Weights of a small transformer language model.
Architecture: LayerNorm before each block, learned positions, biases, untied embeddings.
Each number is 128 + 32 x the weight over the matrix's rms, rounded and kept within 0 to 255. Layers, rows and columns count from 0.

# layer 12 MLP down (transposed), 1536x256, rms 0.21, rows 656-682, columns 0-127
[[ 99  94 107 106 113  81 132  52  97 228  78 118  70 128 100 131  79 135 155 112 177 119 136 119 170 160 188 129 125  85 144 158  98 125 119 152 171 137 141 119 129 109 155 144 181 142 124 123  64 146 141 161 134 120 118 131  78 127 135 177 120 130 132 143 114 133 170 125 127 155 106 143 160 138 132 140 124 115 131 137  84 120 107 123 129 126 140 156  56 141 135 105 183 177  87 100 137 130 133 126 115  80 133 186 128  47 145 129 145 102 138  93  95 155 170 141 103 105 127  88 132 165 141 135 123  97 116 131]
 [ 80 128 135 136 115 132 131 101  72 154 144 189 117 155 102  93 110 144 124 160 103 122 126 145  98 197 172  87 145 115 136  85 124 126 120  97 115 158 143 162  73  87 137 119 113 206 137  76  63 124 120 166 111 168 151 149 127 168 100  69 132 104 137 182 162 164 187 109 108 168  71  73  78  86 103  43 191  89 174 115 138 162 138 169 157 177 110 120 115 173 177 109 211 122  74 198  96 134 194 168 103 122 123 136  42 112 168 151 142 146 157 166  51 102 168 168  99 106 150  98 153 112 127 109 144  89 173 150]
 [ 74 113 141 122 133 115 126 103  97 118 122 157 121 119 101 166  86 112 149 158 105  77 165 167  62 117 123 127 129 143 124 138 111 110  88 143  76 109 122 165 141 122 145 114  85 145 138 126 141 161  91 135 154 112 114 134 110 139 120 124 104 121 116 149 114 197  86 132 100  87  97 141 142 169 162 170  61 136 122 125 136 165 105 125 128 131 163 117 138 139  95 102 127 134 161 123 117 110 110 154 192 160 114 150 141 205 145 140 115  81 142  96 136 113  79 104  70 190 121 103 106 223 114 112  90 113 128 182]
 [149 109  69 111  95 200 101 124 119 107  91 129 144 118 175 140 151 133 131 138 203 172 111 146 106 146 112 139  82 105  80 129 126 157 147  87 140 136  92  75   0 106 136 178  99  35 151 105 104  73 183 164 114 122 133  99 162 117 135 150  97  79 114 113 160  68 174 134 122 120 184 135 151 107 134  51 144 110 131  89 132 199 117 142 122 152 152 151  88 171 137  90 221 170  93 122 154 186 156 214  88 134 127 171 133 200 176 151 161 123 164  96 132 128  75 148 133 162 110 114 171 104 130 171 152 190 108 103]
 [126 127 130 105  85  93 145  62  96 241  83  85 111 134 103 101 128 138 104 103 102 142 114  69 107 122 164 166  86 143 132 159 187 102  89  99  89 121  87 115 169 129  82 144 164 160 111 152 116 137  90  98  95 108 170  97 206  86 115 190 156 163 168 138  95 180  97 164 176  99 110  81 159 130 145 133 126 162 142  62 117  99 119 124 156  75 131 150 145 143 165 146 174 166 108 141 117 149 132 194  93 199 123  96 111 120  96 128 141 112  98 126 151 108 162 124 113 109 116 162 161  91 166 108  84  75 106  56]
 [105 180 143 137 148 132  97 146  93 141 137 111 145 107 115 107 116 120 189 111  88 140  72 129  80 135 173 111 122  74 114 203  65  62  77 128 148  86 127 165 125 152  99 100 127 121  85  71 148 128 130  90 151 127 125 140  82 108 123  87  73  72 140 182 159 209 134 180  90 121 124 104 138  92 105  90 178  93 133 150 142 179 197 107 117 123  90 155 107 144 169 120 144 131  84 103 140 161 112 179 114 167 163 138  74 104 195 127 130 130  96 116 172 105  90 132  88 113 143 154 196  94  75  98 163 178 115 177]
 [ 70 141 199 177 112 141  81 120 164  87 141  99  60 116 118 116 142 144 148 113 177  94 106 148  92 117 102 142 170 150 164  76 125  92 138 149 159 150 136 166 113 155  87 139 173 133 156 154  84  54 161 175 114 147 149  87 134  79 144 118 101 162 117 168  53 147 118 127 100 122 133 124 123  91 145 120 132 114 116 139  96 123 140  95  76 151  95  81 149 158 143 145 152 117 121  82  96  77 218 119  95 132 122 116 114  80 138 192  75  97 136 176 114 138 103 196 106 163 106 185 127 169 123 155 144 153 135  90]
 [125  90 185 173 147 172  77 196 154 167 110 140 161 131 163 185 103 118 126 131 133  77 140  80 161 168 111 174 101  37 129 100 138 140 161 159 139 188 113 152  61 160 177 123 115 124 118 106 116 146 168 182 132 115 140 115  78 170 149 115 167 151 133 174 149 110  92 117 239 146  99 161  98 125 150 149  78 150 123 124 136 111 135  97 107 140 118 140 144 160 108  99 113 126 122 100 162  94 111 167 133 104  95 111  69 123 118  85  94 158 110 102 161 128 153 148 106 143 103 112  95 121 127 106 152 115 124 104]
 [172 138 130 155 143 154  88 142 107 173 134 133 115 121 193 131 114  90 220 109 182 151 158 117 160 128 165 175 107 137 150 137 158  99 118 130 166 140 100 145 137  91 100 195 132  60 149  81  95 127  98 153  79 154 175 145 106  92 154 164  76 146 111  95  99 118 145 127 217  98 131 121 102 147 144  99  89 196 146 196  99 121  56 135 118 120 140  83 100  96 128 155 127 129 141  82 151  99 107 175 134 131  87  70 127  53 129 135 133 186 110 121 157 106 132 143 149  98 116 143 126 147  73  80 147 167 122 162]
 [125  89 142  83 189 102 226 141 154 136 122 130 124 146 118 163 144 134 104 125  93  97 115 115 111 144 167 144 104 101 143 157 147 162 164  70 142 113 151 119 119 129 122 103  81 116 112  88 128 149 147 117 113 150 121  91 193 128 105  82 124 183 119 138  99 164 172 129 137 118 108 154 135 159 122 130 180 159 127 102 111  95 121 135 137  94 111 124 165 178 169 132 157 116 129  79 185  99 114  46 125  98 136 131 115  87 119 132 122 146 118 154 115 137  57 112 127 219 148 125 101 170  95  99 155 127 117 201]
 [146 127 133 181 125 138  98 118 118 149 108 161 114 122 134 133 191 121 146 163 122 142 122 136 151 101 139 118 113 133 138 112 157 127 128 134 130 110 155  61  96 176 118 105 131 146 201 137 100 102 169 111 104 121 178 125 177  55  98 109 126 180 101 105  55 134 132  77 150 135 106 122 148 156 165  97 109 132 183 130 136 162 129 167  96 113 143 111 112  93 154  83  91 103 106 101 116 168  80  80 141 113  86 120 110 113  95  91 106 114  94  83 119 153 169 135 132 160  77 178 133  86 104 119 114 127 109 140]
 [149 104 122 137 142 105 135 167 154 146 190  98 172 129 125  91 182 111  97 140  73 134 109  89 153 140 137 129  60  41 151 134  97 111 122  53  90 114 113 116 106 145 137 162 148 182 163 149 117  97 154 145 115 161 162 156  41  87  75 108 151 143 208 116 146  79 126 149 125 129 137 129 145  74 120 172 106 138 122 111 103 134 109 115 175 115 103 109 124 165  76  79  93 213 148 122 120 144 120 220  89 152 152  98  84 121 107 107 116 124 138 139  90 131 131 159 138 133 113 166  64 134 141 102  74 141 133 116]
 [158 130 107 143  91 160 117 155 170  97 117 163 155  96 126 109 101 137 139 193 120 134 151 135 119 156 100 113 169 118 100 101 124 101 128 132 141 140 116 177 124 146 118  68  92 188 176 109 177 169 132 113 156  71  93 113 136 137 154 180 124 150 150 119 180 157 136 157 178 178 134 151 102 188  96 125  70  61  49 203  74 120 179  90  86 160 157 154 174  98 144 123 110 136  82  95 171  80 116 150  89 146  96 132 155  22 119 139 100 153 130 142 125 129  88 144 157 103 117  75 153 122  96  81  83 109  88  93]
 [120 125 111 103 145 129  85 180  94 102 148 138 142 134 160  93 127 140 132 140 127 113 115 126 102 130 158 186 118 153 132 129 155 105  66 155 133 106  85 141 158 183 109 211 126  97  71  87 102 136 161 154 100 244 131 160  82 161 158  56 112 165 127 198 176 187 103 127 138  81 154 111 129 112 106 112 242 161  91  96 159 123 184  92 158 150 132 104 186 113 115 152 103 139 104 134 109  97 148 122 137 175 139 144  98 100 104 117 155 132 120 141 159 115 157 158 172 135 136 121 109 143 111 123 132 132  57  90]
 [172 167 157 118 117  99 130 131 131 113 104 171 158 133 128  77 102 127 170 102 146 124 143 190 129  68  61 117 120  53 137 136 174 136 118 128 120 169 118 136 149  79  85 146  87 154 123 131  78 115 126 121 137 166 129 100 119 133 100  73 145 135  83 141 123 104 150 169  98  77 156 126 143  62 129 100 134 142 113 152 149 103  81 147 109 122  64 178 105 141 139 126  77 120 144 136 167 129 199 186  92 187 163 113 137 124 153 190 157  85 156 148 141 172 150  92 155 168 112 128 147  94  70 146 175 188 135  74]
 [109  78 142 121 127 221 162 105 156 134  84 155 139  85 171 136 135 114 155 108 116 126 122 135 202 149 102 167  29  98 142 147 185  72 144 162 160 126  99 125 173 168  96  96 145  65 135 119 141  96 113 163  87  83 191 119 100  77 100 166 119 188 136 128 108 140 134 133 182 102 139 129 172  82 133 178 166  92 101 172 101 125  90 160 106 161  80 138 111 158 112 113 158 118 134 177 144 102 146 114 136  95 148  76 131  98 150  72 139 146 131 142 129 124 133 157  83 151 185 131 120 151 214 164 106 125 130  96]
 [ 98 140 105 115 139 154 170  96 142 147 146 126 130 163 126 151  91 142 141 132 107 143  89 140 145 181 143 170 152 107 126 101 131  96  94 160 122 150 101 100  90 132 126 131 135 151 172 146 127 138  99  63 185 128  35  87 102 182 144 176 148 110 134 151 150  83 155 119  96 143 154 150 149 153 135 153 133  87 134 155  88 148 144  90 120 146 135  87 152 130 156 134  96 136  42 113 127 141 143 109 161  69 156 191  76 141 138  98 115 132  91 139 156 164 138 141 133 117 147  76  90 130 180 101  57 144  91 141]
 [105 110  98 148  95 118 132 120 158 169  95 146 201 122  83 180 132 159 134  93  98 142 111 155 122 136 115 122 124 151  80 120 143 140 131 155 111 194  80  83 135 155 118 129 163 126 148 117 127 109 145 150 163 109 117 147  99 154 140 116 131  79 114  82 112  84 159 146 129 143 170  89 189 116  91 172 131 134 135  87 134 139 144 134 140 126 131 182  98 161 111 121 108 160 112 119 115 144 118 101 110  85 140  74 153 111  90 103 118 133 223  36  83 143 168 107 176  93 140 149 109 145  84 151 143 135 179  57]
 [127  88 176 116  67 105 137  76 111 159 137 159  73 113 195  90 148 207 146 150 129 138  97 167 102  95 141  77 130 104 133 168 116  95 110 138 184  82  93 118 172 175 140 155 151 129  85 104 119 148  96 141  89  87  99 127 128 127 176 134 113 101 128 164 153 113 146 177 207 108 138  97 143 130 176 103 123 133  99 153 112 173  92 148 143 139 136 131  83  40  57 111 136 106 113 105  92 103 130 115  78  81 134 129 147 162 114 174 160  89  93 150 156 106 104 116  99  64 141 136 161 153 116 155 163  97  57 116]
 [ 84  62 118 135 130  84 148 179 120 161 104  75 149 156  92 128  77 199 126 140  62 120 129 101 142 132 168 160 134  99  86 109  60 148 113 114 159 127  63 106 100 130 159 121 171 113 139  97  76  59 142 123 119 149  63 125 117 129 127 176  96 152 112 122 124 109 137 160 150 121 167 139 152 105 178 144 143 172 168 144  88  76 153  57 143 165  70  87 121  99 146 125 179 194 180 147 118  96 136 156 110 111  90 151 149 114 172 146 176 204 127 128 101  94 105 191  96 168 109 103  71 119 157 123 166 112  62 114]
 [122 159 122 113 154 162 189 161 141 153  92 128  97 162 158  49 112 127  86 118  81  99  98 173 145 124 130 150 108 104 104 142 151 120 181 159  49  92 139 134 139 114 119 145 144 117 192 108 182  97 123  93 126 106 121 160  94 185 104  98 113 132 148 133 147  92 110 152 119  82 144  97 149 110 108  91  99 168  91  90 154 124  52 157 140 162 100  95  96 184 107 155 165 168  97 127 123  98 135 165 135 136  86 124  95 182 118  83  94 138  74 168 177  93 127 120 146  85 169  98 156 149 141  91 159 140  84 147]
 [103 112 125  84 136 126  90 167 118 111 107  85 151 120 157 179 129 123 117 133  66 205 115  75 123  88 113 125 135 142  63 108 147  91 110  50  98 163 106 148  55 123 111 145 127 151 136 128 111 128  90 181 126  74 113 174  63 176  89 127 132 139  95 137 116 105 141  93 125 106 196  97 108 143 192  67 113 129 112 138 187 177 123 107 131 135 144 145  94 196  88 136 102 125 134 166 106 125 131 188 165 127 140 104 102  81  76 151 129 127 106 100 133 167 123 124 126 114 116 106  84  98 105  94  92  58 170  94]
 [120 144 140  79 158 138  72  89 152 116  73 126 124 126 106 141 117 107 143 131 147 143 189 142 118 108  83 128 115 130  86 115  95 142 115 112 107 101 136 130 161 142 140 164 147 123 197 153 134 129  96 122 105 145 125 148  97 115 115 101  93 102 125 126  95 160  81 156 149 138 140  77  69  75  97 194 135 138 158 131  87 125  91 191 149 143 109  58  78 182 111 135  42  92 108 180 106 116 112 117 123 135 151 194 135 155 153 109 159  99 117 171 178 174  68  86 102 145 115  90 171  92  82 103 105 150 146 169]
 [108 129 113 178 152 108 157  72 116 175 151 126 186 126 129 143  52 180 113  94 134 119 131 146  85 144 102 130  80 196 124 176 102 142 103 148 148 159 162 151 103  96 146  76 147 134  97 179 119 146 102 158 121 189  60 121 124 166 106 153 122 105 152 126 130 149 109 181  85 113 100  89 120 117  87  99 105 139  87 151 116  87 116 126 106 147 116 113  95 135 115 167 145 106 130 123 152  82 127 134 139  97 125 144  80 101  95 132 160 172  76 117  72  81 141 104  71 142   0  93 117 114 137  82 167  92 204 119]
 [125 155 168 136  94 140  73 161 139  68 133 131 139 142 189 155 163 102  60 152  96 174 123 115 115 133 130 166 187 178 147 128 146 142 150 108 106 124 110  90 127  93 100 180 133  65  74 172  90 103 161 130 181  86 117 140 104 125 104 115 102  95 121 134  84 106 118  67 158 143 114 120 188  95 139 166 113 214  93 117 119 120 147 108  91  94  89 189  88 127 151 109 119  62 128 139  55 153 135 111  76 166 127 126 168 112  84 146 116 159 104 170 127 151 151 150 194 127 188  93 131 179 163 101 177  89 102 126]
 [ 84 196  95 122 134 103 152 150  93  79 148 124 122  85 146 177 145 120 117  99 126 116 163 148 158 101 137 173  65 122 136  89 137  83  79  83 124 101 152 152 132 154 113 135 106 161 143 139 124 172 113 155 124  73 185  90  38 157  95 166 126 159 105 146 110 122 113  87 151 109  85 120 156 101 124 136 131 173 101  91  92 142  88 178 104 110 147 113 101 123  93 130 154 129 112 116 100  42 101 152 146 120 122 146  90 156  81 164 111 131 172 163 106 129 158 109  83 121 164 207 110 185 177 129 144 138 173 144]
 [132 122 180 137 134 160 163 109  93 149 110 129 116 141 148 117 141 117  99 113 137  60 103 105 103 153 126 125 139  89 148 188 110 159  73 153 131 128  62 113 113 154 126  94 119 188 147 154  87 140 104  86 157 126 165 123 153  66 134 152 164 149 103 177 118 140 204 103 179 159 128 198  79  94 189 174 121 137 168 129 126 179 154 165  80 118 157 133 130  85 104 131 143 130 133  80 131 117 111 118  93 193 127 141 139 161 109 148 122 110  26  64 119 152 110 125 124 158  91 149 150 159  85  90 124 105 145  70]]
# layer 12 MLP up, 1536x256, rms 0.192, rows 657-683, columns 0-127
[[132  89 179  82 168  85 102 138 103 126 171 167 125 162 101 137 130 146 125 173 130  57 121 144 113 157  73 152 106  94 154 146 141  97 132 146 152 116  99  64 126  94  82 115 107 109 158 121 119 151 116  71 110 107 120 191 113 167 123 135 127 109 119 132 101  71  85 156  67  89  90 104 123 141 138 144 190  88 148  85 145 126 123 110 190  95 151  67 158 124 139 106 135 103  73 166 146 150 126 108  89 131 179 117 102 123 137  76 110 198 135 145 112 179 168 138 181 188 143  82  60 102 154 145  93 140 137 106]
 [ 92 130 142  90 178  80 171  81 202  97  81  78 162  41  77 100  73 127 129 168 149 141 110 150 106 109 142  95  87 127  86 112 195 125  97 150 153  83  80 136  73 183  98 139 154 149 144 146 168 194 143 184 172 109 124 166 103 116 128  98 118 120  70 207  91 137  57 141 108 173  90 137  99 131  72 151 109  75  50 131  87  93 135 105 136 140 165  78  98 158 132 157  87 194 154 134 185  93  97  81 182  78 111 201 164 160 189 128 128  38 136  82 140 150 115 104 135 150 139  89 154 101 149 108 115  55 104 134]
 [134 185 118 147 188  63 155  90 163  88 135  82 143 122  61 148 100 136  86 114 118 132 172 115 117 100  87 139 134 177 158 150 151  99 108 129 119 148 166 124 103 155 118 163 189 103 132 136 145 179  42 165 141 144 130 110 149 129 140 212 110 137 155 155 151 111 130 103 123 136 104  97 138 153 139 110  82 122 141 147  55  30  93 133 166  81 122  86 143 143 118 139 120 100 195 164 102 121 164 184  71 123 170 109 167 195  97 139 103 145  65 158 158 148 182  82 119 161 155 165 119 180 140  65  77 135 136 131]
 [164 134 133  79 147 142 117 136 133 123 123 124 128 166  58 136 151  95 139 154 124  68  94 132 104 175  68 176  68  99 128 105 181 137  65 143  78 108 117 177 126 183  84  66  98 108 142 138 101 126  98 110  69 148 106 155 175 129 222 159 156 165 163 120 104  82 100 116 104 120  88 145 171  60 109 144 123 140 125 118 155 120 132 108 113 130 169 101 190 130 144 163 130 104 170 154 169 141 123  83 128  88 168 108 102 124 159 189 130 102 105 109 159 140 143 130  95  88  83  63 103 167 188 104 143 124 130 120]
 [134 144 185 101 137  97 122 141 127 108 127 121 133  79  92 120 147 130  92  88 169 154 111  74 124 158 144 131 157 143 237 217 200 143  88  97 106 163 144 146  93 115 142 110 136 174 174 173 130 146 129 140 204 143  93 109  73 154 107 113 180 170 146 120 157 102 108 131  49 137 107 152 118 139  86 101 111 108 139  82 130 114  80 178 115  96 119 131 163 185 158  79 113 133 121 112 130 121  78 106 116  88 132 152 118 159  87 107 160 163 111 169 122 115 120  75 142 138  74  92  80 171 130 133 104 225 109  96]
 [ 78 133 149  73 191 163 115 146 107 142 114 163 109 123 166 138 137 134  81 174 118 141 112 138 115 103 101 107 165 128 173  87 139 109 151 156 110 123  83 154 132  95 160 125 136 111 170 174 103  28  93 107 198 165 157 157 186 226 127 135 122 114 155 187 140 104 150 154 152 125  64 125 159 146 170 137 147  84  79 118  99  72  88  83 150 140 154 150 105 104 152 175  71  94  97 108 114 174 131 134 140 157 126 116 123  74 140 178 157 146  85 132 123 122 100 146 152 147 180 146 105  73 143 103 122 106 179 108]
 [158 139 128  69 121 114 107 177 136 127  71 112 116 129 159 140  68 127 141 173 141 127 137  92 124 124 148 134 140 178 162 119 135  85  97 171  88 102 178 121 119 102  58  42 162 187 145 146  82 103 131 139 105 167 131 130 149  62  90 181 142 116 120 185 132 189 186  64 117  94 183 144 125 152 186  90 190 152  92 155  82 110 108 125 175  91 111  90 140 153  90 146 106 108 130 111 159 114 134 148 145  94 105 119  81  98 112 189 169 119 190 156  71 137 138  87 106 175  95 138 145 104  72 112 155 142 121  62]
 [134  96  88 126 130 151 129 107 150 116 166 126  98 124 138 143  98 103  86  95 115 125 152 140 146 138 128  87 107 113 137 114 120 125 105 115 121  80 107 117 121 157 135 137  26 121  61 135 157 148 134 113 101 122 135  75  71 115  73 118  69  88 176  77 105 130 134 171 132  75  78 126  91  87  73 122 133 117 142 145 179 142 112 146 119 153  73 141 145  75 211 108 169 183 134 145 111 138 170 155 141  83 120 117 124 161 108 102 106  87  56 154  91 174 138 121  91 172 161  84  99  72 113  98 149 126 127 155]
 [140 102 134 146 135 190 144  73 171 158  92 172 156 124 113 134  85 130  82 119 107  94 130 117 105 175 163  69 146 127 103  82 105 110  99 146 172  71 124 138 143 138 109 126  81 137 143  79 132  86  81 105 139 149  71 142 109 133 149 117 144  59  99 163  72  98 173 143  70 156  42 108 153 121 152  93  89 129 115 126 135 143 122 174 113 160  94 186 150  84 146 118 114 139 125 155 116  95  72 149 118 144 118 150 158 150 112 143  75 155 124  71 161 154  66 120 146 115 117 108 108 121  70  62 200 150  77  78]
 [132 164 147  78 139 187 119  71 133 172 162 121 135 154 107 136  92 101 146 126 130  71 158  91  92 144  85 148 138  58 170 145  86  61 131 127  96 106 131 167 152  59 109 189 124  62 122 138 172 165 111  84 108 132  43 134  71 132 115  89 146 143  95 102 152  92 144 152 118 104 150 104  93 120  92 147 156 109 116  90  79  99 121 123 108 155 181 108 106 139 102  83 102  91 117 140 110 136 115 106 131 132 166 129 101 100 123 151 136 143 157 183 104 205  91  87 120 134 186  95 155  82 129  89 116 129 129 132]
 [150  61 173  82 125 163  97 135 136 133 133  85 131 106 130 236  95  87 173 119 118 146 147 166 134 173 108 114 174 164 140  74 123 209  78  97 107 162 119 125 169 136 119 127 156 154 136 136 148 138  81 141 164 127 172  65 126 175 107 111 138  88 104 129 115 162 126 111 136 129 132  49 145  78 110 145 131 170 155 167 141 137 127 140 114 106  99 111 154 101 168 188 116 161  79 138 123 144 167 141 178 111 152  97 151 140 129 123 134  66  85 124 168 208 156 143 154 129 154 149 142 120 114  92 107 140 160 168]
 [ 98 168 129 138 165  75  77 126 129 157 104 154 103 141 119 120 136 102  65 126 114 128  77 184 115 110 161 116  94 215 121 124 130 111 195 174 119  64 131 141  98 111 141 181 117 133 119 143 155 126 101 193 111  95  61 120 103  94  66 105  99  94 101 113 143 135 135  81 117  82 118 135 135 147  59 159 139 192  88 162 148 155 170 135 148 133 103  71  90  71 135 129  95 161 100 100  89 101 148 125 140 137  68  98 135 173 109  95  75 157 159 124 184 144 122 139 135 118 157 166  88 194 119  94 158 137 134 117]
 [117 142 148 105  77 153 116  89 143 123 147 126 151  98 143 125 163 126 173  73  82 111 151 116  74 109 131 169  76 102 145 109 140 162 137 175 145 183  82  82 105 155 170  34 133 197  62  41  91 115 120 140  90  82 106 129 142 131 156 143 134 103  90 187 109  91 120 147 177 125 117 119  67 114 133  67 150  65 118 179  66 113 125 130 182 121 136 117 112  90 115 157 150 161 109  86 128 112 117 137  98 168 112 106 160 147 170 168 103  81 101  96  59 115  79 110 112 108 139 102 188 153  84 168 148 185 111  94]
 [106 135 148 147  70 142 133 132 111 146 174 114 131  70  78 202 133 121  97 156 189 113  70  81 148 111 126 134 157 140 152  90 115 153 109  59 153 183 153 184 140 135 156 106 144 110 139 114 158 140 118  66 137  64 108 103 109 146 131 102 138 110 137 128 111 125 150 110 146 140 162 145 114 189 171 171 138 135 177 182 147  98 145 146 156 140 192 145 183  77  83 126  90  89 143 134 179  87 138  89 133 114 119 140 126 127 149  83  92 126 135 146 115 160  22 180 139  88 113  99 132 150 155  92 141 136 110  95]
 [146 139  99  89 164 175  97 148  92 115 127 123  51 152 171 179 193  76  88 131 126 148 159 162 124  92 180 129 126 160 111 114 103  98  83 103 138 133 142  69 165 175 121 183  95  97 112  65 146 191 118  97 136 103  79 204 182  82 134 132  90 107 132  76 152 126 133 125 143 111 116 132 133 141 153  61  91 136 129  57  97 130 162  92 151 170 169 127 153 172 161 147 233 136 102 176 169  82 149 164 112 110  95 125 114  90 141 135 145 107 140 108 145 178 132 120 107 134 171 123 150 131 157 108 118  81 134  86]
 [152 175 141 131 126 147  80 154 146 112  96 151  96  85 143 107 141 112 131 125 176 113 162 106 130  97 135 131  72  77 133  96 130 150 133  90 146 145  82 120 110 164  91 129  91 162 112 130 144 148 106 155 154 116 163 168 107 142 118  57 101 169 115 153 166 173 159  88 111 102  71 120 140 111 125 108 126 135 150 243 166 139 151 124 103 108 110 131 150  99  33  88 140 123 196 140 124 130  91 159 100 142 175 135 204 137 141 175 148  55 125 121 147 111 104 148 108 169 174 164 134 127 145 106 129 175 147 135]
 [170 194 121 127  94 125 129 120 107 145 145 113 149 172 101 107 161 138 109 139 110 115 130 162 124 150 128 139 129 114 113 155 142 101 108 142 186 104 169 176 184 120 137 113 164 156  66  79 123 117 106 150 105 113 149 143 122 104  96 142 181 142 122 144 109 118  87 128 179  60  64 131 145 118 149 105 141 244 103 118 102 116 162 146 130 113 154 148 127 144 171 137 149 148 158 173  31 147 162 149  94 107 114 163 121 170 139 113 138 127  62 138  94 124 110 100 114  92 117  93 149 122 139 127 153 123 122 163]
 [148 194 146 109 120  77  94 123 132 144 123 129 109 147 169 120 147 163 108 111 136 114 126  85 150 133 123 109 173 115  82 127  91 131 100 124 137  66  91 139 139 106 200  87 132 152 144 189 116  80  65 151 164 155 123 131 142 162 100  86 107 163  92 159 165 120 111 114 110 135 102  83 110 206 163 150 161 161 141 137 104  98 157 134 162 160 121 125  83 117 136 114 133 124 145 134  92 151 122 162 168 111 112 140 112  94 117 137 133 167 128 174 130 131 142 130 138 145 133 109 161 123 141 178 109 100 109 127]
 [160 100 113 131 143 101  78 145 138 104 132 150 199  34 109 167 119 128 124 138 118 100  61 125 173  73 137 137 127  60 198 201  96 110 141 122 106 103 114 116 111  68 101 141 162 117  69  74 111 146 149 110 166  86 142  87 150 115 119 126 119 150 136 105 104 121 145 169 148 179 138  84 133 153  82  96 133  63  90 135  97 133 100 135 132 102 160 129  91 149 126  47 162  50 132 148 140 103 156 148 109  93 149  90  81 164 160 137 139 104 145 174 136 134  82 103 130 132 118 124 162  84 118  79  93 123 134 144]
 [161 143 152 141 144  92 166  62 143 108 160 179 135 108 144 105 146 103 134  96 169 107 107 158  92 163 152 141 146 138 134 111  63 195 219 114 149 150 154 116 147 152 113 108 108 164  50 107 170  65  87 157 119 102 149 116  84 156 142 122 128 119 136 133 105 110 133 105 100 161 120 130 115 142  99  80 102 100  95 100  98 178 126 145  82  66  69 171 155  64 135 164  86 131 105 148 117  97 110  66 175 188 187 185 135 160 123 108 102 145 109 121 100 143 160 166 130 150 109 146 131  99 150 165 135 151  88 133]
 [164 118 115 106 137 169 143 179 107 220 150 149 183 143 141  92  94  89 139 133 113 125 109 105 172 153 153 154 126 171 114 116 110 190  94 102 238 149 113 147 100 171 156 163 138 146 125  92 161 108 127  85 105 168 100 140 112 148  74  77 142  91  89 115 101 117 137 154 156 139 131  77 138 120  97 134 155  95 146 115 152 157 169 115 217 110  40 119 123 107  92 150  88 120 159  97 126 157 135 124 150 146 113 133 191 137 146 104 149 147 123 130 161 140 122 146  92 189 156 113 137 122 119 136 152 121  97 156]
 [ 99 155 137 106 135 117 154 166  75 113 125 128 129 115 122 162 175 203 173 106 125 143 148  98 111 140 202 137 145 124  82 114  70  94  76 154 142 148 151 145 131 130 111 121 171 147 118 160 152 136 119 143 110 168 182 103  95 157 122 150 141 115 139  94 131 134 181 158 155 122 100  90 124 100 137 132  97  84 122 148 192 161 123  81 125 201 139 174 161 177 161 173 154 166 125 166 122 172 162 130 101  98  80 134 128 143 152 136 135 190 101 102 117 128 129 125 133 105 165  96 135 181 151 139 130 145 142 101]
 [ 78 103 118 157 150 173  87 149 164  98 102 134 113  29 165 171  82  95 202 150 122 145 116 101  89 138 151 131 195  65 121  86 180 110  94 136 142 113  35  55 169 142  98 134 186 165 120 118 110 110 105  85 157 145 131 130 153 107 179  96 109 134 126 138 138 110 101 122 121 123 111  78 105 166 105 123 126 158 149 147 121  54 180 154 126 140 129 120 139 137 142 147 137 132 183 143 183 117  95 106  92 124 123 154 119 125  87 125 121  82 115 107 212 180  93 121 155 132 154 106 118 134 166 122 105 178 119  98]
 [154 152 107 202 136 118 133 110 162 167  92 116 166  72 119 110 162 143  87 153  88  99 139  74 110 104 142 173 150 123 187  84 147  84 130 103 122 104 117 137 109  87 135 133  86  85  91 133 119 218 130  98 131 123 102 152  93 121 122 144 112  74 182  57 156  82 129 145 101 104 133  72 111 135  54  63  68 128  66  90 137 107 137 113 123 125 109 142 164 105  46  98 149 135 161  89 184  90  78  78 135 177  88 151 128  72  99 140 172 101 106 123 171 122 145 103 106 155 169 121  58 111 109  79 131 163 134 120]
 [152 118 133 154 137 161 107 169 137 118 212  62  75 111 130 122 161  99 109 175  89 108  84 125 134 117 115 184 135 127 125 189 125  66 125 156 125 178 160 133  89 126 177 163 235 112 159 160 131 135  96  94 138  88 105  78 206 165  76  97 141 148 164  89  93 123 109 152 200 170 160 111 146 161 130  77 176 119 139 113 105 136 131 129 125 141 131 125 121  78 123  71 134 142 124 139 140 126 101 156  91  75  72 147 134 111  98 127 121 133 149 126 178 110  40 143 117  86 144 137 102 185  83 113 181 164  90 142]
 [ 95 107 147 118 103  68 130 110 209  78 118  89 114 116 123 116 149 108 154 132  96 129  88 119 125  63 133 200 102 132 119  96 119 186 100 106 132 104  81 151 149  89 115 122 115  84  77 130 140 132 176 115  66 135 110  66  52 167 227 124 146 126 187 206  69 126 143 136  85 101 104 125 163 140 112 136 119 143  75  91 151  80 147  97 187 124 108 185 100 201 135 121 116 107 169 136  51 182 111 122 126  51  67  75 105 113  90  87 105 145 194 118  70  73  94  94 120 112 102 153 121  65 153 175 142 142  90 110]
 [ 90 145 111 135 124  63 149 168 163  90  94 165 175 164 131 205 170 116 151  91  58 118 140  79 147 152 171 155  79  82 110  95 112 122 165 120 159  97 105 130  97 137 142 162  47 113 103 139 155 109 144  76 127 119 107 155 103  91  77  79 151 137 123 158 132  98 116 124 133 131  71 165  97 167 159 100 124 151  91 131 113 123 141  88 152 124 139 118 116 141  52  67  91  75 147  98  70  74 101 123 145 123 114  60 102 119 147 139 169 147 111 111 161 153 147 173 132 175 142 143  99 155 168 129 152 118  81  71]]